python train.py --hidden_size=224 --num_key_value_heads=7 --norm_place="pre" --rope_fraction=1.0 --init="normal" --init_std_down=0.00679 --init_out_by_depth=true --optimizer="adam_variant" --schedule="wsd" --decay_shape="linear" --batch_tokens=65536 --doc_mask=true
Each number is 128 + 32 x the weight over its row's rms, rounded and kept within 0 to 255. Layers, rows and columns count from 0. Numbers have three digits each. The size before them is the row's rms in percent of the matrix's.

# q: layer 9 attention query, 224x224, rms 0.0907, rows 0-63, columns 112-167
# k: layer 9 attention key, 224x224, rms 0.0918, rows 0-63, columns 112-167
# v: layer 9 attention value, 224x224, rms 0.0908, rows 0-48, columns 112-167
# o: layer 9 attention output (transposed), 224x224, rms 0.0853, rows 0-47, columns 112-167
q0 102:146083127147119132144138118106099079124153065146150066121121112161145150060148149075112112129156140138155126167151139116161186088120130173144138103093167115143095163094
k0 096:123122112138124148172122144134110113156150101097093092152151104141115156112150152129101086104129141139134161133117101122167197107144099163178210090141158122141094176039
q1 075:107127134186120137154138080103211089114141112124139144166098142134149117186101130093118121109115119147134121076176070112117149120121091108069140170160130113088131122121
k1 067:081149091168141116155142124138125147106209141070135198152157136097127115167157125106126112112109120155105088084140109159129162134124120071127118097097082136114065106114
q2 072:100123180186166131105103172110120168129111105096124129101147105157132195122079132117150126139108122111106173067145108168129116108131137171154101166121043136107176091079
k2 072:098118190123102154096130077114146129064106100094088101103174158143154157152078092153101109140119095128145142126159142121122093132146140092124180131144133138103146065157
q3 079:123155120151161132118114111133178148146130134076136207137103170075155117143075124158165154144092081076126089099084104116149092118074151091096104133115110152117136083194
k3 083:155147105155147110102122137111152165129099201124170170133095187092166094147063109057190161173114112123099100130140150148151071136132134117123126178151092147119166086168
q4 074:132178145115120108097157168111089134130125146135198112148126133074187078059175157150153112149117113163098156130153106126168138176124201179145063088163162151138127149129
k4 076:150145127098157116118147122130170149119131123186125172165127142084146087119100119155151137192117140193136076135079114202153108093096203136134155121137196164152161143137
q5 088:134180115150137127165127143177150112141110213120127183082103129104114107191141133134119131169118101125097124111113128086136135143139125043135124141092135114112110135132
k5 081:109182141172185075122094085177181151137118164104134193086119154096161082154129158137166154149080108128086131086129109166106063153144129092093138147126099110139150083198
q6 093:132082185095182086128156148115157133104129070190125062108124101172130078106165113102106121084190123102140143159161121050164144118121095163127143127159180157117089089109
k6 093:085114141095120102138126160091128107137130091120121028101134102140136130075155113145143166052165128081124128116163129105140151116143089182175099114154170126169110135070
q7 073:129043109087085099142114105142097140120126131121061177083160111184070120133119116161086114103213154187138160140112135180183156128119119146095128134113162145108118132128
k7 065:145153106070072119100110085184088098117142108141096150077115115115115137151143144158086131120172091123173096170096124121150117178126092136191087116127128183097109135123
q8 082:144127139135132094167185108144097115137112129124165149148151125013133191077087144127120069162152141111096090162111102153144111121107173109142128120163176194130119167109
k8 088:161127116110122092162201101191154116094129110104143157142133135077099169125126133147119068191169164186085102160110119108147107150106164105124124172146145178131136111130
q9 092:062176087151126133163097132131137165168120194122146154112098179104124136171099122118157183125094135103100125085105099137116145137137157081095136132110046085154098169127
k9 094:122127121135142072132091131146145167129140179125096159107123193093145111171125136095146131099114103114083164094137091148123147094138140062094139160117096109116127097146
q10 102:187134099101122100125160078139094149132128147169082126189158098144078118185151078124127112161125174110175139155104158091171128100151107143108154144105121106149086195078
k10 080:180151116129080079126163105146076147125186152166091175176133083118088098187128123110145112185075151094130125188087157129110139142155134127159168101081116104172085174097
q11 089:165183120160106197148152155144102140106112114097130170153127153111106140101146146109152136162100095178116145128148164164127084110178134089109160150126089090154147127152
k11 079:157148139145104145164146166115106125107110165084088125178119132097095126158130160091126151175084127125121156123140132149121101101129112110090141143126109048151123137155
q12 083:152092124189218185116103127151123088123069161060120150161124161115173127146111128162168129145141098071135119063127108086126111160130114082123127187119104167065125070124
k12 090:121148117191168118123106146087129081121088190100156152199157122030136173143132123109173139126159147111144111153155123134134083133144129077117152138100100145123162131142
q13 089:107125104147178147143120152103106141156197126141162108119103111072164059071138134132182122111096145104151156103139105103123142151089072162145111126140067211176133067126
k13 102:079127129172144124157136183117105115144157117143135132138132112095126050078128163114166156074136168150132173130149147092159186134146079171136160100146091118174118092077
q14 084:129135137161155071148134078137094105120099133100169107153111154168179104069181130116163121076098126097134179138165129092124233123148085125128157094162171187151113190076
k14 064:163145159183151111171174206124121130144129096104175085131093119138155102076143140114184148119036093161090122133178134125148223132163081154120174099106156147105105141121
q15 097:156159125121176117125191168139079185147103126105148141132100149061129141072169164114119101131118082173064069089117153171119160115159134100051136096148087139093113115160
k15 078:189135192139184186145164163122118127137101175108135134146112161049092155096148151097101114139124051128066099089103126141079187123145160096079136094123140129089133147142
q16 108:157089098093058079086162114096136106071152114102144132122089137140095138139064137125118143115081120074146114174113131100142117130095138135198095113137139187139118169099
k16 073:129147106074077075119170083086074111120148104086175128093089126152101077128099143168118123102104084090164133168146159145118143138100120155207104110144144187142098130154
q17 092:112088156076093109108138102127120099146155122112104167085099118123132120155099141186163084165122166130167088210144067085165118096083109105144131183123134140183159098121
k17 086:130049103062105111081161055097140119114143144074134160096097124150121105140109085136125088144137191141131093188141048097168124163090104134130145210151142144148171104144
q18 091:168147152128075189115135113149086126105151157132134104131097148155135118058119149066145141130119159167121082145100141101148176123151170118080094183098112151087130134089
k18 097:183094168147101182111151123118160122152203179123174167148075182125142152153059128087109134175096125114127037147105111122136144117137188120105130144111106126083112150148
q19 091:139075156113181126134093155117086095124134122138104156154110162072138125134129217102197222141139163122087121124070126074128064114122159104085114179141115125101179056125
k19 099:166101202106199119136100137066107101147131165125119157155131139072150141104145177106185170130160187107134084095072101074142097144131135101047138173115139107071113070089
q20 109:096179166084133099155099148137126156099079187111162158155131116133138128148098088115096101123180160089117149134101175109139081140105147125150052135112088158146096075175
k20 114:088151137067147094164088178171138167110071174072127137155167127144116169165102093141082115151163103116105150127082128114144083156119162094113105132148123128170097102212
q21 114:105102156182161172104114126126178165145161151161171154132063134127095158166138070150117077154154166026144078117130124131167149149125094122082110138074094144089105124117
k21 103:097113188148156188094067115127185172118161147173155127128109097143113133166140064145088083108180189057122100153117141136129179152120077120045145117085079154074102122114
q22 102:177084086115121123130163119165139119167151173128080163113152149139087116175135164166116118147090071170144082151156110133122112074107153108140058106072127093112108143163
k22 117:148134085141124125119181144180162120141137138178115171128124168123092152152122148144108128169117072144150088152167129126111114057140157103186068131058138082102054177155
q23 115:132116183130115156112105159130112137122127120109077039155179151147176091116156149054100123164130148108114094096107157074171118106154087141097111177110118171146153065166
k23 126:159125148131106154096108142096131134125122165124120069146185154089134102118129143087092106141141160123127081126154161085175128122102141135125130179127122168118107073123
q24 112:136094137049155132084102155128115050027147147125098174102100105143121115135153143126137054133120183065124145118173140148196113149112101129145118124079136148087129094069
k24 118:081126125080140167111131180143121095087139155106124152096056119110118117123133130178140064143123158092087100097164110159102128163105082116171117125089139113085128103110
q25 110:131076158112144162096175141126146081070082153161091163160110108162104179214105138107175093180103186094147193170145088105115114096158128071156120152111166087130121152106
k25 113:098123169134141162139124092169127059078101130150084121196141097150096201192111123127129130189099161102139183137177098108154124107132139104177131111134155117140112158075
q26 118:122127138133110158115123146146146135148165094143079134168185131192134088122149194152146107131105148175208128140144079118066116130140122151120102147126086152151080094107
k26 114:115123145113102155127158163167171154164166091155122171152181135143108141129143176173137160183135124198152112157120074143061103101123122136154093144129093134132108103142
q27 107:165109086160130117132164054065121122104100139065140202095148166149141105128160175118098125112047126102140141116188132109121124106138077171165131105096076119101091159087
k27 121:163121054134179111127123067106114130107132137080128193118174113131120104129192172127104122086037132118166137076221127101103096091116102163170160105134058116054107143083
q28 116:160137136114123149153197132153093104157093156137145109121163125171190132170130142160152128114151122126055133163134169119119076140113158142131038102098138152128102160105
k28 123:132089102115128108175170116138104109166134162142130144103137133145228116169121125098149129072127107116102154147140148102118106152137182129114033104087166083102097153103
q29 109:103201169139131182156139190130149149094124122132163108170090183160158130126111103110114112202145089136163121121112147119142196126142177142143170143119085209097119117088
k29 117:118178165178141155148144168135160169092135126122168151190097194131130118123144113139132134198149114104187107073100135142173155082141141127117153140098096193110113103098
q30 117:136144119124073157074080119131103103105087099160132141139172139112138113133139162137156139104141106156078128078087122176131119133150146108139149159150101143130150154111
k30 110:182131160136103159080106152104110146099094156181119158127163164131114176140162161144149133161146100159079145073060158104158081131194171086148141147129126116148152152154
q31 132:102178123116084144140160058058163163167147143147124130163150169083170122122093107089139174086146192094110075121156099079151160124132122144154145119137081159145126135111
k31 110:133158146109118123145142114109125160156136164113133187116138175080128156170067124109165190142160171113098070104125116073117115095126169126184095153103082153192140158150
v0 116:147117152068096177150131148149069084122059124104098095124111147112112178107116172142150175155139108155114076164090169091129106123182162114140092150092143084099172121126
o0 079:132123133126169116122068135065137097149102135121183095162083100108171124121164151110109141093151150070159149135131122119097131122143077190078091089116098103070090155127
v1 101:093136101155139093105148164139093130095122104088120161160139170144116081130169129190143134119192125140127082163089087139118145158132130124166001137147094161094142055151
o1 097:116132109096103153135148128120146139115070142186174090153140160117137160194114116097101091135055095081103197119176168099150091167128109127128227194131137126171119209100
v2 099:191116165134155140142168107130094095114054129086180181171158146127124130121134149158136110089140159038139112183155123151127151104192114130056160136088066130103080158128
o2 101:108166126141086113138094167140121140137161071172125085127130082129142095168143137113160174116144108148153115044118092079114098134078139100113115150172179113175172122167
v3 096:202089136150173120112091127096166111118193104153157191102098133140139119074171160115169152135101129118125171107062103172191170127129130099099190160131121161128161130122
o3 105:069133115095113094157111096136127116092069140076067074127164113118132116154071138139065140144162095148118155125101135090089085190129168163158092085140165109129092129150
v4 099:106138180120172151124114153117123145090050131147099098133107135138132113077108126110088085137112144131123181181088135122090151130140132104121096166092109106204074151167
o4 109:091120066145106112103164090116135138139222104073109138143139147120148130156096147107159158124134108139142052117127073103151076112088136170142166123118163096106184131139
v5 095:141128089130149163173115165126177104133162112143127151191131126124109170126189103162132133125164157118132108103141082124108075123108162141154152114111184059129125143136
o5 105:128157122122128120074111094136136150139088139073153165144170138136135095178053142096117077135057097135108144099123168160109181081137156160165134125151107225138126089140
v6 092:114125121171120106125126090102150153126125134156133153159151155118138074156139106151094109128099177144107085140179032153102117087146099130141070142147125103166111108181
o6 112:131135138169133135144180130122100103125161139146128098105099140120162160095139129102080093091150123138135141122109203166125149161169107098133155097082171172102116115083
v7 097:147106138100125128130161073152172114108168130126071165191112121101162131111100092181092072140109104005086174165204144140109140156156119163109141140087118153098159085193
o7 094:192149133158088140133079128141138190148163171153137088061150152131125157127104171114180129134108078179143139135101126089144115128112128147130120112190127157129152108076
v8 104:128117069122096139151114121171128123175064121135141087167130095130123145146070116108136109091134147156133066169082119086115090130141132130166145145191139102156187152162
o8 099:077120137145192177117156178158121126083173117141138184117130129127129105103171139172123139135141112118151150090160080167151123127116118087149153149082111134082140123089
v9 101:129090070081085123099141144109103183108182125132100184032128093120108129127116104149091113134136139162128036140106109182129107112077114123192139146146116150142155101201
o9 083:107123109133166167072147187168131089122114177119097130103163098122136111144113097169153093125138137184115146130074137148144165150160179140194151183122145146165133142112
v10 099:075116115056075088151120164175128098147198143113111127085179116096177115126140164211092168125078105173134205117158154109093095116089111162163104086101167107136152151150
o10 082:138126102159145186092121132148163164146131142124136172088110121133087145173094064114160079201112149151159047163143097128169204143146168086158164179137137158156127113117
v11 098:213154118143123062145174077142171183145109097086095110133118171134139164200088120120143170161133098151177103089100132129146124083139146147183106158092062124084151146113
o11 091:110097163076173140121056140078082111131117150128142149095047145144140159099157141152122112080118157043046130140170131159144153155113109132052132083161143111148127104151
v12 095:079176143120120135114077135128120088107159153096113107138119116168147103111154144112148147147124220120154141146121126133127077134125118092089145132135128155130142140076
o12 112:108114097130110094136212131142160102164144103135162075095166146055093101077126103202083139098148087176120061134078156102158124118120163175176134115123156114126086150158
v13 096:153113137127128165140162114066139091117170125089139153138123118134093111116130099120078086111073148137160163104174078067112176123154106130140134102146139190134141122103
o13 085:171121118163110131087171174165174161108139100176053096103155142126138143126131063137177122157165121193092107130107121147135110170088148104127129149135158114144140128160
v14 103:184110180131151149091124096095160094095141152133164071113160119137126112098181118147123109111115080066169050065148081081090125154109094153169133085169107161064167143101
o14 114:081114078115127099186156144156086099162114101124081148127124072153082134129072154103138190131165175197113191132107078147144124079148157117099137087140143093125118113147
v15 103:136133098169081092125157129170116135155166160102142121135123133151150123137127173164096130114119117148169116197144106096104103119110125079080103166119135125136110149181
o15 113:130148117090148114112120114090132143106110139158124141124126140092104175122179119133189135154130102083100154110123164127156138129171148190122163088149129123156187163126
v16 094:158198149163136104189158044091122088173126141113111095129156129170148129110150169118144170089159136138142092182087113121133124108098113091132131106153111158085114134082
o16 097:119091118072095117075101168134118066111123169106107154131093135085131153120117111170100105171096110121096168057110169142159189174170128130113135121125143118110157094181
v17 103:142098106174173143105145194139055179178158109120159144129163119091138158119173091189173137145155174148146163110140092103099115111149117140122141139166156104171111111098
o17 108:131173140126132076130107124134115110135062104093162060141142135125138056163141121105112080128109078078117126164185192142154104171081107071111108085040105187117108121158
v18 099:143124087155056132097136101153141130127070117139104078170103169128064143127139109119128129118068146143157095121179071075075085177166107159217160081142115092109123249116
o18 099:126138152119220175165144186115138146122168120087147151138178149123139113141136111161152123096148118149110128111163185193176151098096177140130105123155125135163158051101
v19 098:085105163182042118148132158090115151125091109093135120128094144105080099073034140100101145172152113189099108149062132100161127104125109113089165165129094151099134124137
o19 088:149125138086175096132135094130135082124128121138075130194131159121166118096200179116132178086157135092140143086141146140102104165178094120109087105148141065119107144118
v20 095:166076167112117127097132108116169080115191113171151109132110115123075116135105145107126144112086153119165143082173167144091118095118039141153134170101114106117116102095
o20 105:134133093166136080155115158185079104176086110140147112137193139148162111146157132134163123137170104154072178148144160141124132171107184103055117113147147134141164142142
v21 093:123195135043136106089167125145070065108121138135107137184143126174163109199147150182163090149129109159129154106132061150133095094149120113144089121122102136131168151091
o21 104:123109145186144138213119133135106118183152142127149127140108174079099152117130072127079170076165120083084107070122182170160135139159128125112135143152133155154104065135
v22 108:148108120124067160132100119164132135124148145065142121083077134146110091189098117151088163141119125176112099127133120090140096097145136096135060117118135089127066123128
o22 105:080147142125150098089173138114099120101134113170109151158156172115171126078151135079109089084203153097155114137099128232157150152137139168122165169148086203146169138145
v23 105:159099099154104160056094097110148133158093161178160129170135148098153088125149154107143116121118124151130154065157198140165105082144139081104099122118138141129144065122
o23 113:137125180137141074186106145136113120134122132122159107088116056118115146115100138161125130154083151094174130223190146136048155105118128151114140081143126172109092139114
v24 100:132126139140115154123085110103112103118148169147059146152172100128103171191085114159101071133145120130126158150095139132099095169111140117164072111129042168177119169075
o24 107:198139138171147110178192099147131096172185142110102111106098194106140106044137149119127130117131108142122092117106130158137167092187101134099135126100116096111134070161
v25 094:125090140139118136104106189107112117129124099106115054089158114176150125066163126145141088103185118170185135158124132040143122101107105146113102137132143134128117068114
o25 095:103164062153139150112185115162138156119163156159156201164140134132094096200103069114148107120085099101113104107189101189143112127100140082156161108131109095167131180158
v26 104:143190104145149080152135145106170178123163149133138092104158087088152101099174142207155136101130072127095099082137137120127147126149101176122130071102068145089055165131
o26 101:095118133089102211124136125121092126104121109126072149128167124137092134118119152107113104118118200131152145160119103117111103145116143088162103172149156157183144098114
v27 098:144143153107101165113188130091112049124136127160120189116117145139147140227081170063179128136112143079103116159136057146106110080133077151131149150117111134143104135131
o27 102:100172104152147134139108114154136140156148143120087136116161058101116131081131049175053103133178121199107143110088161131139119132152186091171111140148127127175139122109
v28 102:202124107109088141106124098165128131163131167131133205105148157129127139188097106192193109145131133188089100142091129151171117112086187096153114162081125145120169103135
o28 104:091157195185181132131114136130102131113072124110131106174105074079155094086165185061113120125134152125159144104149147127077102134135089115057150114151116135131140164149
v29 108:101121153115085148152113090102128115163050175107151124169154126151161173185093143078126111125135153105129103134146141117144112122109092146123085111137104171115086153149
o29 111:150147109108198122125135111117138119075164117096083133082114097127103056075188149173117131121079135134158118147153122156083109065159111063142202118109161110110130120107
v30 101:088136171113102168119128126144149123086151163126051110174102181121122154145075072170137155190142154142153074112130156095100158115158120127108136192091128144125183123159
o30 097:166110101150127025159147089081100109129097133137123132122120155094112144106195191085128102061090121131120207128150121116130083187077139180096078075168113096082139173124
v31 096:179148148127110156133142076062165138129141125142101044109126125127192100090098104100118133099114182026112107114153145076150101185137061185121119139077126178131113070065
o31 089:079141080144101111129168151180157157099171128137091184114123120144085145121096098178136053189138060210174142154129072168123122078077174115168159119170167148197110145158
q32 113:138138099137125161139110116140111119115126142156115172169093199149077166166122116144110138146165145072130091102143104137122112087182130084115111153066094122099127153139
k32 089:193146215132163092185170158136178113151081157131196158168107154060101120103184164103122117140172096131092097063097101144139108112142165086123118170134138111105155177179
q33 082:124078166178134092067115073149134123110164146113075142124137143163174149144107071089133120181109100165191124127104127064209180105120146131059143205149175105151153128135
k33 077:133112116084122109123171160197129088138102165147089127135133155132105157093110166144152154099106098119096102102111155200100080093184130100144098145052175139141143147149
q34 102:111124129159118136129126084123118119116123155142068163140102200134088152178098092120134107164128094111142085093144110138176127075184160100096106179129103119089157157164
k34 093:155115182147136117161170159152141089162088141106114142141135209078116145093140147109143157132169090141118079092107119162105102114137166080146055190089086113132125133179
q35 124:066094147154112100092110137122126153085151128116104055118184054134148103113149110116115130120072185159182171139154125082181196145078115137092147110199225134185115155071
k35 097:077119068113100098142166154140085133105154065136127081160143086135145138061139110126118116115123168163177155158173109139171135132140083189164150090118164158161092174074
q36 127:094081131126069104098138104104154139067160112183154066141189091126119088124150094120083092096111173124166124149197119125199208135129108121084163092160165151141106180057
k36 107:101124119121124090107090097136117132118152087130128099126127069165160093084162134129101137104131171120167143178165122118177190139114097166128190090143173156166108163045
q37 124:105125111140117096102083178126146172110201131139102117106203069160146103095112120136147164097098152171138200172130153104143144156077119157133122091154214147187102099089
k37 100:091160083066116102140148109090128163144172154134114139078177056142111097150115111107143103060107154114125139188135106130153147195125109140149136049160151149169090128130
q38 144:100107126131110134096145089131137129069153095163165071144165065125131062127125095124100090094144168104181148140181107137158175128113110154087149096161139161153114171080
k38 129:092101081128122110083145107138134141099153127139108099103173075157150090089157075107104100079141158153142171174148113083145135175127112174130165101164199166173102154107
q39 105:108117134135148108101104191117150184087221122136107132084178110131139136115112076158179170124094157206153164190137143077157106157081148155112106119125203146176089072096
k39 086:103089094055096074160114172118131191175139165127076154081163088126078096158119140212144149095124150157089123148126084145124098190098118175188082068081101148133112107210
q40 093:129124140144151110157093194129119148117118198100083110102115105080096142110138163127193165117088148163126140113144199092163120144131130099083134134114186118113120075139
k40 085:165117133128166138191143182109097111147109115147124155107115164090107127098146124152170129110176116161129100078147108146084097088153147090132075133034107132077157140202
q41 135:150155149141129183169120154159104129165068166118126162115074173125102196126128153120186161153147073113080096086088163168081128104146127100138113160105103077046142129127
k41 111:152140187186142191143146111153115092120084140138151126153108206097118163112125125107162134181133095134107091088102160148118141096139175041121138178094099097072146158124
q42 090:096083142148134071104102142108123116136149076162168109113150116155120094077134135119100084080159150138117129169158129078175171180101130113116129072138196172133162119112
k42 072:084144102122126130119164134119148123146135091125124144116104104152110097078123082173128140081144191106100135088126130085094102142037086172195167119129154171163126110161
q43 121:143125144152120162140113195175081147113071172091111131142095145084083173144130123139182170157122122170095138087105187144148086105154146088114107176102143088088132103156
k43 124:161136141134146174176127135175048111129080119135147136147102170105105161125169139111167159156183093122119081104090137137117095109192142094157110171110092090064147094155
q44 089:146099136131150164105124085079171111106132089187150069120114062153172117093110126134094114118104145134178157127152111060170154188081124146128149040206153162144121106158
k44 071:091084108062121096132088140112169126147165108101091152092159094141123108177158128107092064069128119093099126079154101048114140158110079190190150089212145183150191143107
q45 122:147152156131152144133093154198086125154085180109136159127099182138097175139134157125203158176128081127099108135094161128126108102157143045101127179102121092082181089138
k45 132:167138139093098172137102134147134141140094166128148139108127162090130181150081161117179140163136068096130107088096197118092070084164188097153135162123099079106169130140
q46 097:097132076044139051118116102067132122119189090111152136138132110148171108080162114129084098116175132110153160157123065081150147123121084193141110080113128174176075131084
k46 124:110153108108124061131099129107173111080162109149126093124128110121178074100140089121087112083055188082099175150169100113155164159119086150076166093135139124176144104114
q47 124:109106098091081110099152122105147125152176049146123110072137084147140094122123115151086105085130167147139143173133092131150154144102085163121177098145162165180111110114
k47 080:108131079059115110138129162114150114155172093079132099091121064147126088147146185160122126068138168142096179171157129110069140169140130172128111096130120151160132123137
q48 084:134158084103124050062153128081151136087140144153116162129152059146139108185069088117090097096103079102161158200164109134114071157121139152090160110141090144184133130198
k48 085:118192192119121073171137155141113140146153120076142142082088141134124156183125158101162109081172143107155123209169132142073140178208086114138086134076105149138167075124
q49 117:139154151109162123171059142165099116111094159127107178186135172121090155158172177137176124143113085075099103109102163140120108135164146092093074187085123105066111117153
k49 133:159137180145127141161140144149109095154133140128164137157115160103113156176075130160171155206114061147117083130129168140111130089159182101135079159086121087100154121132
q50 080:114109115127100057082113138130139154103132136075161141111186142111126108186161159105093190126086146130148147133137172111177106115102127067147091099133107154141104124143
k50 081:114168132199079123108162169180130171078196100143119143188149158116166134188091085124103135125112132084198161102117073135123123052123073162151132210132136139154119075078
q51 134:079111091094060122124176112141167135112145083171151109153135060158130100123110110164106101089104191136125144181145083107133111163086117164185146073157160199162110142117
k51 144:112141087081105106136125128120132125108147064135111118144149086160143093131151100131108092089122175113146193127171089101159131151099084202122147100144211152160110123134
q52 101:141135100201088146039143133117116125140165115178150166082138081189185138184085090129116107111112097111137118152114140097103112163120135109155084103137142119162142114198
k52 102:092129106061112116118117112138094168168164164092117164092169171138126150216087116166164117127150085098068086145094118141091078140111152119177142133082092157154119145102
q53 103:148122104144164101094125104129172124168137119140114215136120183131124129141108095119080145133148087102118106115139106091069060085179173094125104123088090070114185113128
k53 135:152169170106113133167141154148116138186129127128091135161124171096123175133114186131139181187160117100099119156077150115086100106136180089168059157102117099130131116185
q54 090:162110155159177141151106166095147124134114152131129148091178122122121144190164085158163141109109095061159119067151156125118103127146074118095104104107148095157097159166
k54 092:159130171162187139191116154133156166125119128183085157156129150123104104116118161142088116147130168131182172151166108223201135155140119093059146168100165097126119108131
q55 083:142100140178153103122086127113135139148178145124133125119111108129116101080158122142148170151095157124157231109134185105170139136095197112089098110117184090155104132114
k55 107:196098173078160106145169059086138117105132109140104166127120101125135102095103125099093089096139160122155171091145133126152130112081142167104142091202103133183136106106
q56 095:150143141096119148163085184108120116116138165088090046168086097116084105089170153120150141167117159161084162128084148112147192178102112150087127109084157118126074120135
k56 102:124079153049153155155150129094125103143182102144162130190099163080119134076120115079143118153162103112138117110154134116157138196097135155136144117180146182134121152127
q57 082:129090148170117088118147151125085138118128165100167106131106144100096151097140148146156172136072165148117105149118114080194100119208084113101090198181127140130149121064
k57 100:121161174097117069164148086122083111103133147191114073169137071159145129166156126102092133121115149094140167124165129133139160131120128116066129097060092098141109166120
q58 094:148151117102142110148131111126155080100174135103076186126176158152173140179134116057153154122105111102091124113134100098066080159155136180155090096114155140113100155123
k58 096:158146131133138147117142152107160168125136143101089169168165180095134157115116137127137178141134148134087128126152125115158129116111074133186089050143113132135113107097
q59 097:111120119139154109136191143125142116169216206107083111129087108115153080163127161150161100088131161178135110139184067138116141172129164126122137114085130077098179134102
k59 096:144136109176136071087192125165122095210128117099077160130121144140128161109057152107161129125154093124098075157145113160091142111155137221176105077125160076188124123130
q60 088:141108106187137133086151105124149136121164142145152217122077127156150160181038152111100127138063110127165111146146086126086096147134194121189162120182115107116172082205
k60 109:107121140119111114094079111146143108146144135090085138095139140124088150166069151162101120157128122132106126129129133151103130128119104097221118102114082106183138158123
q61 095:191136143094110056112093148154157162104144174150140083137159147136124140158097134128120114144130173087123179151173174105118143158063101155085108114131202100117121061140
k61 091:112126119091122093140124137060107138144127126170170164129163151144172143205105168157144153117151103089145134090135120209117128145083043125156141129136191094107139139139
q62 097:134085121084131143149156133174133156128117091130091126105154168076136138145125119167118097131090121096132110119139122178171122135139093155138077164154155114081120173115
k62 093:148082067176139121117203141148100134151115123081142087081133123112142099157162145156149078101122141143148135110084151122092097053161083131121111064161078083084191186112
q63 103:125127148143105146128103145183090153135191090153127104123184147119126167126223137202148153128107154124069120102174107121152154143154095101203104098094210100175126149071
k63 100:095117174078149143167096131119174146147160121185134147198130156154097113076173135147067111164149182100132141131138123131174176168092172154120139111083143125147121197088
v32 096:080075171088126111173087102168097123134108088110094101104084102186132134120144179133173162133105219057172113130120108141144088131148061127089101157149140117074139118126
o32 108:112110149120116114150128119182117157120106089132110071102099132177122130136123177158182171129102207068162082117128114133178116159141060095138123157160143128075118119098
v33 102:055122129137163049174130206121122190098093167092095169106133129137161153138143185149199123085103108158096116116142144075161196097129163078131074142173187071161124110127
o33 106:056110120177116067156107195136112166104102183093084154112153121128127114113138162130160138113091130141117102100142167062172177104140159106135073122180202078193142123133
v34 091:102149093139099150108149141230129132176175135081074086183131095089199165099109159150176116145103136190118146177135087199107164138059134106204176132158100130147141083091
o34 101:136143119139140152147145121180166113151169143092095118144118051089162150100123158132215100138108102132129155168093095194145159123094161128170173103140117102149135118065
v35 099:144134099110178153120151180084119160117145142149100176102097114121077111080217079199117125127149107120143112117152144144119138131173084180154111084152146088127169135138
o35 100:143150097124156194113150200130152186090110111164097135119091110134111117058192060213104141132153133125161118070097154137134125153136078181137133056159166097136145144114
v36 101:097160090113152082120149055130133141102115084144126112132100081197164128102082144074108101124129117097106139067129127180185149131035139150068119137150175101163154110167
o36 104:120153087073173097133133069132111125125095077107096115135102110164160135100089162103122103173175109083096143070096108189155149139058104150099097125158148112158150107165
v37 097:150123142095114109139153134191117053123143151137060088140145105159149133147072129123155111099145152064088140216147122189129119118113147112095134147072139105142116149100
o37 102:152138154113105084116129122176154075125137152138062095120181119148088133157107116109182113131121191097082151219143121173152143113141181100104110133075158127135104177069
v38 095:119171091128139145149102127096089171093106094144141157156117139099102154122116097123131189108130108125194118138147130122114122123162054200194137141127138185105128107095
o38 104:142173116135167113143138108062127198087120076121146162139116117141123166152114089149131124124124097101156108128133131134127135134154079194181158156151138199091106126066
v39 098:131144148201179149150133131181073124124050153184119147117148104154129133146120116107130100111129104025117233110136143166137118142137085117067081087131150114181126147103
o39 103:129123157186188179163170145154054129132070155183109177123131088149111143151095107101133094099126090048107186126147117172145121153099091092100070112127154099157103172090
v40 098:135146125074103180100136119124167161129130128088147119132107143142101105148162108160171162140101209094168082097164087176119143142172110200129149121153122142131175151099
o40 101:159146127112099197129114120121141158161108123099151122122102152134097102130171120166140156109098173136179099109180081161099134163190164211115149128131092127116179154093
v41 100:137086105136118129161137097100104086168160121099139057091121170137125125131221145111113118093098145125147167112134166110137115082095134193127083068158143122159116168126
o41 103:124086099171122132164120111106140101147163162093155054064146139139114113137200121126136116120099108137162150100113150122167147096102147190130122094149132142146122170100
v42 099:138176133168126116143132219139177123115166163173106090089175167092146123102135123151084182101107127098124202132201195109135102105150092194163138117155150133232093122125
o42 097:151146133154122091116126212162140130100184205157093095075168151067137104115112134123075189103084128154106173163195192143147127108130091186148117138146160108227062107108
v43 096:119121090163175100106156050135155128115101095144196172190157156105160117166130135120095156134097158109168105156167116112099115110110080097118175177137133143117096088139
o43 107:140159075146157076116137063147159135103129096136136214171117202136154142153126124105118167137119136110151088133175099119092110076111062083135153201140122136130122103143
v44 098:157117139164154144119130124173132146109104190158093100125095123102165097117158128128197185144103140141120158075093117067094038182143177124088171122163089143087115077111
o44 096:150140136129164115118148110149135174119116200139131070141117126111149062105146132125201187124108137137111145093109123071084048171135148154111151124141096151125134089112
v45 104:111147126121200075132122183135191137097124055133060118216157097116173108122145177129134139085099125099146146136193099137103120105106077158120119153091180102105077101110
o45 097:111138117104177092147159198167185111107124092145061130216169097122162111133138156133142147079109135109098118149177090167088133111119065151121129137089170109104040113076
v46 093:123108163136134154075168170146179122196159080183100126145125117134156137106147085172154131149158117166147143152089116135159158131084154108106075128134120087128103111098
o46 096:119111192155154149096169163163149124171134116171087127116127143136153124122106082160149124139125136153147140168096111141157174140097127097120070178110126100120100120087
v47 101:106140150175121145126143079121119142181074050167170163093090086138178101064164109149146183084151067087108060074192118083133135107168144166165132106109139146175107132117
o47 108:097145166145146146120113081117136132166089036167154159086085103140156076048149134151160174082145093121118081090181099109116127121164188146166124123112124153185136121165
v48 093:149166154203090141142147059147148121177123216134122089167107077099143072119111169096100075118061162074127112164199144126119181165118115086166106100118043139134118208138